From a checkpoint of a small transformer trained on Wikipedia: RMSNorm before each block, untied embeddings.
Each number is 50 + 12 x the weight over its row's rms, rounded and kept within 0 to 99. Layers, rows and columns count from 0. The size before them is the row's rms in percent of the matrix's.

# layer 5 attention output, 160x128, rms 0.135, rows 0-159, columns 64-95
097:47 39 61 45 65 33 52 62 65 59 53 56 78 44 26 67 52 42 54 35 59 50 50 47 43 52 46 62 51 32 39 44
103:69 38 50 55 59 43 42 42 49 50 47 53 63 49 49 48 53 50 41 46 59 41 54 49 48 68 42 47 51 57 37 50
107:69 51 63 37 53 46 57 47 63 62 46 37 34 54 41 55 63 58 65 45 62 52 38 48 67 58 66 41 70 48 54 57
097:34 69 39 54 46 51 52 47 52 25 36 41 60 38 53 52 39 67 43 52 49 60 47 45 46 34 46 51 33 28 47 54
094:78 44 62 67 53 49 58 63 68 62 33 46 37 34 52 42 63 63 42 40 55 31 29 53 49 44 70 44 55 50 67 44
107:30 52 39 39 58 31 49 57 43 37 71 59 60 49 33 71 53 58 56 26 65 58 54 65 78 49 65 57 55 43 58 32
091:75 65 55 41 38 33 42 41 47 61 62 38 62 47 48 31 47 49 48 42 36 51 38 62 36 43 40 53 49 38 52 47
086:46 51 61 51 40 44 43 47 36 77 49 45 51 58 46 52 36 44 68 46 64 52 50 46 61 53 71 39 49 68 56 53
083:58 38 39 53 47 58 52 25 48 51 48 56 51 44 54 53 66 45 44 45 67 36 55 42 58 43 67 51 77 55 53 26
113:32 51 55 40 58 55 44 62 46 28 56 67 55 39 56 36 56 45 54 70 61 42 57 30 40 39 37 41 31 45 61 39
096:54 60 45 49 35 21 44 43 42 67 56 50 44 38 51 55 39 62 44 68 59 45 41 66 54 32 80 57 63 31 55 46
095:58 76 33 60 47 40 56 38 40 49 48 54 55 48 49 43 41 43 60 59 32 35 36 52 60 44 52 54 46 50 62 32
108:65 52 44 53 46 61 54 57 28 56 72 73 57 35 37 63 41 55 63 41 22 43 47 45 42 64 46 60 73 50 57 53
111:45 37 41 56 52 53 72 55 48 65 57 59 41 77 35 54 50 53 58 56 47 31 50 33 56 67 53 49 47 62 50 26
100:63 71 61 44 47 37 27 59 58 51 46 53 70 29 52 58 70 59 51 39 41 58 79 42 66 42 53 60 53 48 41 40
109:54 51 23 44 47 52 69 31 56 47 48 23 51 52 39 48 57 38 57 60 60 68 62 66 40 54 56 46 40 20 46 50
097:42 34 50 57 69 44 61 51 40 43 56 67 50 64 56 63 40 45 45 42 43 57 62 51 22 35 53 65 78 43 30 62
101:50 47 53 52 50 52 59 74 52 56 53 34 63 45 33 43 45 43 62 62 54 64 61 46 50 45 43 62 57 72 51 53
111:54 44 48 48 49 55 37 30 38 57 30 59 44 46 56 52 66 45 60 52 41 49 40 54 68 37 60 43 56 41 48 49
099:33 55 70 64 48 53 59 37 42 50 67 60 51 53 56 54 63 43 43 45 43 45 54 51 38 33 44 55 45 43 44 27
076:55 58 32 36 53 63 33 49 43 42 59 76 53 35 45 34 25 38 39 51 47 68 42 56 62 32 46 59 52 79 45 47
111:53 52 65 54 49 60 52 53 57 52 55 31 39 59 29 37 58 44 32 48 39 48 35 56 57 54 38 36 42 21 45 51
098:59 66 49 56 55 38 45 22 63 46 72 57 33 45 60 56 55 63 37 45 43 43 50 22 58 58 40 47 45 42 52 40
105:24 37 57 51 41 52 69 51 52 29 46 50 47 27 53 39 44 31 46 54 65 48 46 59 43 44 45 31 39 44 58 69
094:65 40 55 28 45 52 45 46 58 78 45 57 59 59 43 47 62 69 74 46 38 57 40 31 59 53 73 24 69 47 57 38
098:51 43 60 44 47 64 50 47 56 57 38 45 34 58 22 35 47 29 64 54 63 38 53 56 47 65 48 53 59 65 54 57
112:70 59 41 52 40 49 54 63 52 54 44 51 47 50 31 63 64 40 43 61 39 50 54 59 63 60 61 32 53 66 67 30
100:62 57 73 49 67 71 61 61 74 47 61 38 65 76 51 37 56 49 29 34 57 58 47 57 54 60 58 66 67 50 52 26
100:37 31 55 47 33 57 66 49 55 48 56 51 42 61 57 49 55 52 43 37 62 38 30 44 39 52 45 55 51 55 61 52
094:32 50 72 34 54 48 56 61 30 47 47 30 28 71 56 52 43 59 56 61 51 55 62 59 37 67 65 42 37 62 66 54
103:44 44 61 54 37 44 56 51 54 45 64 65 44 39 50 49 53 55 37 36 71 35 41 33 62 48 38 37 40 38 74 27
113:47 52 57 44 55 70 64 53 74 64 51 43 58 57 61 50 65 43 43 27 66 26 44 36 35 60 69 48 42 52 67 56
094:57 31 65 52 50 42 49 43 71 35 48 49 62 63 58 56 56 48 64 47 72 60 41 40 70 42 36 59 44 59 33 50
095:39 41 56 21 61 46 69 71 63 45 63 35 64 60 54 64 50 60 40 43 36 59 51 57 62 53 45 50 64 45 52 41
100:41 69 28 36 36 58 45 44 34 74 56 42 67 68 62 48 54 46 44 65 34 41 49 47 52 59 41 61 40 42 57 50
102:69 65 53 55 64 44 61 38 63 41 43 56 41 40 46 68 54 45 45 29 68 61 43 63 51 35 43 57 62 48 42 43
099:57 35 64 41 45 62 39 70 46 51 62 70 46 52 59 49 43 59 48 41 43 36 57 38 48 42 37 59 56 80 63 54
113:44 53 55 45 58 60 46 51 58 32 67 45 59 70 57 48 44 58 55 58 46 41 42 43 48 46 46 55 38 51 55 44
092:40 35 37 49 47 47 37 50 45 36 65 54 79 39 57 61 53 67 41 34 51 43 39 48 35 76 36 42 49 44 44 43
106:32 53 52 48 59 45 66 43 45 60 46 59 51 56 52 35 59 67 62 58 56 51 54 40 60 36 31 61 48 46 60 50
112:60 50 53 59 56 58 64 45 50 52 53 52 26 69 65 48 51 70 56 48 34 42 34 50 38 65 68 43 43 63 51 44
105:66 47 54 35 54 38 42 48 53 70 43 49 50 50 65 61 50 56 37 53 34 46 38 52 73 43 60 59 40 37 26 47
086:48 74 36 67 57 49 48 41 58 53 29 46 44 61 37 63 73 65 54 32 47 57 53 54 54 35 37 61 58 56 66 55
087:44 40 60 27 48 52 51 46 50 50 61 50 42 51 55 37 82 60 38 48 31 48 56 50 50 37 53 62 72 62 37 49
087:34 48 37 55 50 34 50 58 59 47 42 60 44 55 49 56 51 42 57 47 53 32 48 38 43 63 47 19 56 81 55 30
102:61 58 63 40 54 57 44 46 58 86 42 45 55 43 61 38 54 56 46 59 60 49 34 53 57 54 59 62 68 41 47 46
101:44 64 52 64 49 65 51 49 63 57 40 52 44 45 52 31 51 75 44 47 51 31 43 23 61 55 36 57 44 66 55 44
099:56 42 46 24 48 51 52 40 47 35 44 58 49 62 62 21 42 49 54 61 53 26 48 49 51 42 51 48 40 48 52 36
093:30 31 41 42 44 53 67 40 36 59 30 42 55 40 35 39 51 55 56 52 45 54 72 39 62 38 63 35 42 60 54 49
097:34 44 43 58 44 70 56 52 79 46 21 54 44 58 33 53 47 44 49 39 49 63 47 53 43 51 54 43 58 34 31 48
108:60 56 50 43 40 46 44 26 55 48 49 30 52 45 52 54 59 55 47 59 47 49 47 39 36 55 41 45 53 49 52 42
100:68 34 58 50 57 55 45 55 64 61 53 33 42 51 49 56 60 43 34 40 74 48 39 43 68 53 65 57 64 47 51 48
106:47 73 56 50 39 72 56 49 65 43 33 48 61 51 44 44 45 47 46 58 52 65 33 68 49 58 53 52 40 43 53 33
107:41 56 48 59 51 46 57 45 52 23 50 40 39 47 52 50 52 60 26 81 42 38 50 63 68 66 33 61 53 48 52 53
093:54 47 51 52 45 50 41 61 56 56 71 71 44 52 70 61 59 44 41 42 48 83 65 33 50 40 41 63 43 57 28 36
099:34 62 55 43 53 39 55 52 57 42 53 34 61 56 54 65 56 45 59 53 48 60 72 69 51 54 45 55 55 53 45 45
102:38 52 42 62 66 20 58 50 45 47 40 66 56 50 43 57 56 43 55 53 48 69 60 50 40 54 47 43 21 55 57 36
114:49 58 46 47 46 26 56 65 58 45 24 40 42 54 47 40 47 60 51 67 62 53 41 58 44 44 56 37 49 47 68 55
094:28 37 48 36 53 28 35 39 26 49 39 76 51 57 53 65 70 44 53 57 53 42 68 64 53 68 49 51 44 68 36 60
106:44 57 62 47 51 50 50 41 86 37 46 47 31 54 38 53 49 54 48 61 44 32 46 49 64 59 40 43 45 64 50 36
119:67 57 63 48 63 53 40 50 42 45 23 63 52 55 45 33 49 47 39 43 42 49 46 59 53 48 38 50 64 43 46 41
090:49 52 66 64 52 27 48 64 70 47 52 51 38 50 55 53 73 41 71 35 54 57 66 49 45 55 59 64 54 43 63 56
118:38 59 63 43 60 50 46 53 57 49 27 48 57 57 39 44 40 48 41 59 71 61 60 64 25 49 52 45 38 39 61 56
087:52 36 57 34 57 45 37 51 57 26 56 36 52 42 52 50 67 42 64 65 42 63 52 60 70 63 48 53 40 52 55 53
092:48 34 46 44 43 34 43 44 33 56 48 64 35 55 63 74 57 37 49 41 61 57 55 35 57 62 42 48 24 56 37 75
103:43 61 42 48 51 42 64 65 51 57 70 37 54 59 44 70 78 44 39 54 32 50 35 55 35 65 61 33 58 55 51 51
103:50 40 47 46 71 70 40 61 39 55 40 48 44 28 53 55 66 33 47 52 48 44 29 35 76 49 62 41 59 58 32 49
105:42 58 49 42 61 55 51 49 56 48 54 39 54 55 47 60 38 53 57 40 61 37 51 58 38 57 62 59 55 42 61 63
106:62 61 56 74 52 57 67 55 59 72 48 43 44 53 45 53 38 53 53 55 17 40 50 47 60 60 53 52 62 42 43 47
103:51 44 37 56 53 46 46 58 41 39 40 59 32 66 62 60 60 55 42 36 65 58 55 29 49 44 54 54 65 40 54 49
096:38 64 38 66 51 49 31 42 55 45 38 55 68 45 54 40 59 60 44 52 57 51 60 57 41 46 28 53 61 54 74 41
116:49 66 44 18 50 49 53 48 47 61 67 61 49 51 49 79 48 42 41 39 34 44 41 43 59 48 48 43 40 67 58 55
110:65 42 61 48 43 62 37 52 77 51 58 35 47 47 45 37 57 65 28 46 66 48 48 62 44 39 48 57 44 61 67 46
101:44 37 35 54 57 47 36 54 53 47 35 76 53 49 43 51 41 50 38 43 35 48 47 36 51 63 53 40 53 45 51 56
131:55 53 43 35 48 55 53 64 70 40 66 73 45 47 65 61 64 45 32 49 56 41 52 64 28 31 44 77 50 65 52 63
097:61 67 47 61 32 52 48 65 37 31 57 54 51 53 54 43 81 26 33 52 56 67 53 54 64 38 42 59 54 44 38 49
092:59 62 40 56 41 47 59 45 50 56 47 51 59 62 54 52 27 74 79 43 52 56 45 38 58 43 52 59 32 27 51 66
106:27 51 53 41 50 66 48 50 38 66 44 66 42 63 34 54 50 38 41 53 35 44 41 54 56 39 44 42 33 32 51 46
087:51 64 44 54 43 76 27 59 38 78 45 56 47 48 57 49 46 43 58 49 72 46 44 58 42 47 52 40 50 27 57 48
092:57 67 65 70 53 29 56 69 49 63 47 27 66 50 47 36 37 66 48 40 33 62 48 42 74 65 47 70 47 55 37 46
100:34 57 38 35 59 55 51 40 48 64 42 63 65 41 61 48 62 45 45 39 46 56 45 59 53 63 53 52 47 57 41 66
103:47 66 41 55 50 45 71 37 61 69 45 59 55 62 40 51 50 57 55 56 28 54 61 45 76 47 63 56 43 46 48 29
117:61 30 41 54 37 50 49 54 43 40 47 55 43 59 38 49 44 43 46 35 46 52 44 42 47 69 49 38 68 53 35 61
104:42 52 40 55 55 50 49 61 35 63 51 55 57 52 53 52 54 44 47 39 61 53 52 32 49 52 63 62 48 62 52 46
122:40 48 52 59 64 55 56 32 59 57 56 55 75 44 55 56 45 59 32 26 43 45 57 56 51 61 69 51 61 45 29 68
087:55 61 72 35 72 48 44 44 69 45 52 41 64 71 65 58 64 35 37 46 37 75 39 62 58 40 37 43 53 40 44 46
095:50 60 55 31 49 51 46 41 68 68 57 45 70 43 60 57 68 37 63 41 60 55 64 33 44 74 43 42 53 70 74 57
129:42 42 49 46 57 47 72 49 45 51 63 46 54 48 47 77 55 49 33 41 51 41 38 53 52 71 61 36 55 37 22 33
096:28 49 39 49 70 32 62 50 38 40 74 65 51 59 43 63 54 35 49 55 35 50 42 55 40 43 38 34 62 48 31 56
088:36 57 34 35 51 65 51 62 52 60 44 59 53 24 42 33 43 37 39 72 28 65 54 44 60 53 40 32 45 56 36 44
101:40 42 46 56 48 47 54 49 51 56 88 69 40 54 45 78 46 67 29 36 45 38 34 50 34 67 31 30 59 52 49 44
100:57 24 52 51 47 51 47 55 60 42 46 35 29 55 36 59 46 56 44 52 49 47 61 44 47 37 48 43 50 44 54 54
119:62 36 51 56 53 56 50 62 48 36 47 36 57 42 63 64 55 36 48 57 60 51 58 42 35 41 29 43 57 66 50 41
107:48 33 49 44 52 54 50 65 48 60 44 50 47 70 28 47 51 51 26 60 78 61 45 37 48 45 46 48 41 41 40 46
086:44 37 78 41 65 50 47 44 51 57 53 73 42 56 40 48 47 79 47 55 31 48 46 54 58 44 34 41 77 50 46 66
103:38 60 45 36 50 77 55 61 38 61 49 42 48 44 50 36 73 38 54 51 67 51 42 61 48 56 63 64 60 50 49 47
100:52 45 66 44 51 59 51 33 37 55 57 44 63 26 45 46 77 40 47 58 35 43 47 60 56 39 55 50 54 52 19 42
092:43 52 59 42 48 34 35 57 59 58 61 82 53 53 41 61 55 28 54 53 37 57 42 63 57 45 44 39 65 63 47 43
081:50 40 57 54 57 52 80 52 44 48 44 49 76 58 33 60 45 47 49 49 40 34 60 48 62 56 65 75 47 37 30 58
104:56 77 27 67 60 56 40 59 55 48 50 40 65 51 49 59 32 38 51 66 40 57 48 33 46 49 53 58 40 61 43 38
117:42 41 64 60 55 36 59 50 53 69 64 40 35 52 53 51 42 67 61 48 60 66 71 51 34 43 67 70 41 53 61 45
092:60 58 49 39 66 59 70 71 31 41 59 51 76 43 49 52 68 37 40 39 49 46 45 65 40 40 44 59 41 52 52 61
103:39 36 47 46 52 66 47 46 37 41 61 67 38 43 57 52 56 51 59 31 39 65 47 57 55 34 59 56 53 60 55 64
099:72 50 39 42 43 45 37 76 37 45 70 52 59 58 62 55 46 41 46 47 52 52 62 59 49 69 56 75 44 62 31 62
103:61 58 48 56 46 52 53 64 30 52 45 53 56 28 48 55 70 35 59 42 54 50 59 45 59 47 63 51 53 52 57 48
107:41 40 47 41 67 65 45 31 44 58 50 62 49 56 43 59 49 21 36 59 33 55 69 36 50 45 56 35 46 52 36 47
102:36 38 40 60 52 78 51 49 48 57 48 50 54 33 37 45 50 49 39 41 50 59 60 31 50 53 40 59 66 39 36 51
102:41 61 43 40 41 84 54 43 36 62 47 65 51 52 53 37 63 57 43 64 53 40 59 52 50 57 59 39 42 49 33 47
082:46 33 37 54 62 24 36 64 52 61 45 57 57 25 58 64 51 50 50 56 36 33 38 32 47 41 63 55 61 41 56 55
099:54 57 39 51 32 37 65 43 52 39 54 55 55 54 63 59 61 60 47 56 51 42 47 62 57 42 53 66 38 44 73 58
110:57 47 44 61 63 29 42 64 43 40 54 50 47 41 42 37 58 51 65 44 49 38 33 48 42 45 46 65 44 55 47 55
090:53 42 50 42 45 18 38 47 52 40 58 60 40 49 49 65 57 62 59 58 40 33 58 57 67 50 40 72 47 71 64 56
098:48 62 55 57 51 39 62 50 45 50 50 52 42 52 45 50 62 50 61 56 30 51 29 52 46 38 37 25 78 41 34 28
097:69 28 61 25 52 51 58 52 37 38 44 44 55 63 53 40 74 55 28 65 56 42 37 48 46 41 49 46 30 54 31 33
094:50 41 82 52 46 40 50 48 75 56 51 49 35 38 67 66 60 48 45 56 61 52 50 43 69 69 47 52 62 49 49 38
092:46 86 46 43 57 48 40 57 49 59 64 58 53 46 28 66 48 35 67 52 51 54 33 71 64 62 51 61 38 66 53 44
104:62 78 53 60 41 40 36 41 47 54 30 54 65 61 45 55 39 38 40 54 73 59 41 57 54 59 45 52 45 46 33 44
093:46 43 35 49 54 47 42 37 57 54 50 59 56 50 53 56 44 64 50 64 52 52 30 56 45 45 44 44 34 55 54 50
098:51 54 46 32 61 62 62 53 47 38 40 53 48 40 56 58 61 36 70 36 29 40 27 49 41 61 52 19 60 46 53 65
119:57 56 48 42 51 57 46 59 39 68 28 51 58 57 47 42 48 39 59 43 51 53 47 44 71 40 24 42 94 47 33 42
091:70 45 41 32 60 63 59 52 30 40 43 41 35 42 47 52 42 35 59 49 44 58 45 56 44 53 52 23 60 46 67 56
114:45 53 41 46 34 57 37 55 49 50 28 24 35 61 53 52 58 50 54 75 43 38 52 50 45 36 65 57 51 48 40 53
098:81 41 50 74 43 69 54 25 38 64 58 56 52 46 55 34 43 47 38 37 46 44 42 53 26 56 48 40 46 31 34 42
082:44 47 49 57 46 51 43 78 46 25 50 57 50 70 64 46 55 35 53 48 60 47 59 50 18 50 59 45 63 59 68 24
098:53 66 65 40 53 51 43 44 66 59 48 32 65 48 47 62 54 35 58 50 49 61 41 53 52 56 59 47 72 63 53 65
105:51 34 46 58 56 46 72 75 46 53 50 69 48 36 62 34 63 29 45 48 26 53 54 38 45 38 54 36 51 60 53 33
094:52 47 44 53 65 54 64 61 45 55 43 79 61 47 30 48 52 13 42 51 53 39 44 47 58 27 63 50 49 73 50 53
091:31 71 45 30 58 47 34 52 62 47 60 58 72 41 57 71 50 55 70 39 52 75 54 36 61 54 42 70 57 64 34 35
087:50 36 54 59 51 51 61 43 75 45 51 38 44 68 31 65 35 54 44 40 53 50 50 68 53 34 48 41 57 49 55 52
096:54 46 47 37 43 50 60 56 32 63 46 62 64 56 49 38 84 67 52 46 65 39 56 51 48 63 50 53 57 54 61 55
093:36 43 38 37 53 39 65 39 45 51 76 62 38 32 43 48 65 57 60 75 60 24 36 43 38 55 57 42 63 64 70 53
088:55 68 47 61 39 59 40 58 61 47 52 48 44 62 51 72 58 63 57 48 39 40 49 33 52 49 44 43 47 63 78 40
094:68 57 36 55 38 68 30 63 48 58 44 45 52 24 47 62 34 54 53 51 51 68 46 45 57 37 40 41 61 46 48 45
098:58 31 61 60 72 64 45 64 24 44 41 51 45 21 51 43 58 44 57 43 62 54 55 59 52 62 52 37 57 26 47 69
103:57 46 72 39 61 50 52 54 61 38 51 37 37 57 48 42 33 53 50 35 37 44 39 31 43 73 64 54 68 42 60 33
092:49 54 46 61 47 36 48 60 51 32 47 58 60 79 44 54 34 59 69 69 44 36 43 46 58 58 33 35 42 38 52 42
101:52 44 47 49 58 54 60 38 53 31 67 28 55 43 38 46 56 34 26 61 54 42 48 54 55 30 47 42 28 46 39 43
099:52 50 44 55 18 47 49 74 41 75 38 48 41 38 47 50 28 45 41 43 67 49 51 60 52 57 60 48 56 49 52 42
096:57 38 65 42 40 54 65 29 55 36 48 35 33 41 50 67 55 31 38 48 45 61 64 60 54 44 33 37 37 71 63 50
094:73 52 43 64 57 68 52 44 32 52 54 68 42 46 45 57 55 37 35 42 47 41 66 41 54 36 32 62 54 53 27 39
088:57 53 56 44 49 65 58 63 36 36 39 47 63 20 54 58 54 57 31 41 55 52 60 43 66 55 50 51 71 41 58 31
102:59 43 46 62 53 52 63 49 35 44 59 57 50 51 45 60 42 55 56 58 33 60 51 39 47 42 27 63 71 58 43 47
086:34 52 54 34 57 64 55 24 29 53 58 41 62 58 56 53 35 55 30 43 31 45 41 48 48 58 35 66 55 37 61 40
092:45 58 39 66 51 64 40 39 74 42 46 49 65 55 45 71 53 56 61 30 72 53 48 54 53 51 54 48 43 59 56 45
087:45 37 50 46 53 54 46 44 45 56 45 47 66 31 55 35 41 38 51 56 47 51 49 52 64 36 42 54 53 48 37 46
093:37 70 52 55 67 55 49 52 35 79 48 64 69 52 27 26 53 55 61 64 48 46 67 57 46 62 52 59 43 51 52 39
105:61 38 53 55 42 50 49 47 33 61 60 51 71 44 44 40 49 40 65 50 32 46 53 50 48 45 53 61 78 66 42 60
088:40 57 64 48 52 47 29 52 46 37 59 63 42 63 70 36 73 38 52 51 22 64 51 51 37 38 46 35 55 54 46 52
103:37 55 53 50 44 32 55 55 35 29 55 43 54 41 54 32 56 40 53 38 57 70 52 51 41 49 30 62 42 79 45 63
105:47 50 65 48 52 50 51 56 43 54 51 43 59 48 45 39 40 61 43 36 53 60 40 60 56 45 64 61 50 66 46 46
105:48 49 44 28 49 49 66 37 38 32 42 63 43 38 59 51 63 40 53 46 46 66 49 61 64 28 50 35 60 56 45 57
101:63 76 71 61 34 77 40 44 61 66 37 42 58 61 60 46 64 37 57 53 56 50 55 33 55 56 67 67 50 41 48 55
107:44 48 67 58 56 49 37 49 59 49 44 32 57 51 56 53 60 58 55 66 71 26 30 54 49 50 39 46 32 39 64 38
102:51 49 62 53 51 44 56 57 40 47 22 18 45 59 47 25 47 46 42 66 52 57 63 49 46 53 49 41 44 50 44 48
091:64 63 40 62 44 60 45 47 77 72 56 66 48 57 42 64 44 56 70 44 16 49 76 56 47 44 43 47 68 43 58 50
094:31 45 57 54 56 50 35 63 43 58 62 57 52 60 46 52 63 51 54 53 45 56 50 52 64 57 47 30 54 47 58 56
096:44 48 56 37 57 65 62 64 45 68 49 58 50 60 60 59 60 44 64 17 18 57 61 43 53 74 66 29 52 52 55 49
099:57 40 55 58 63 64 52 51 55 36 43 43 32 41 29 49 54 67 55 44 68 56 58 56 75 08 51 56 71 60 44 44
089:41 29 40 43 35 53 53 53 53 35 48 51 48 50 46 44 56 53 53 51 52 63 49 59 40 69 45 26 35 52 52 37
088:59 44 46 78 57 60 59 81 38 71 68 40 55 60 61 47 70 39 53 65 55 19 43 41 41 53 67 47 47 29 44 40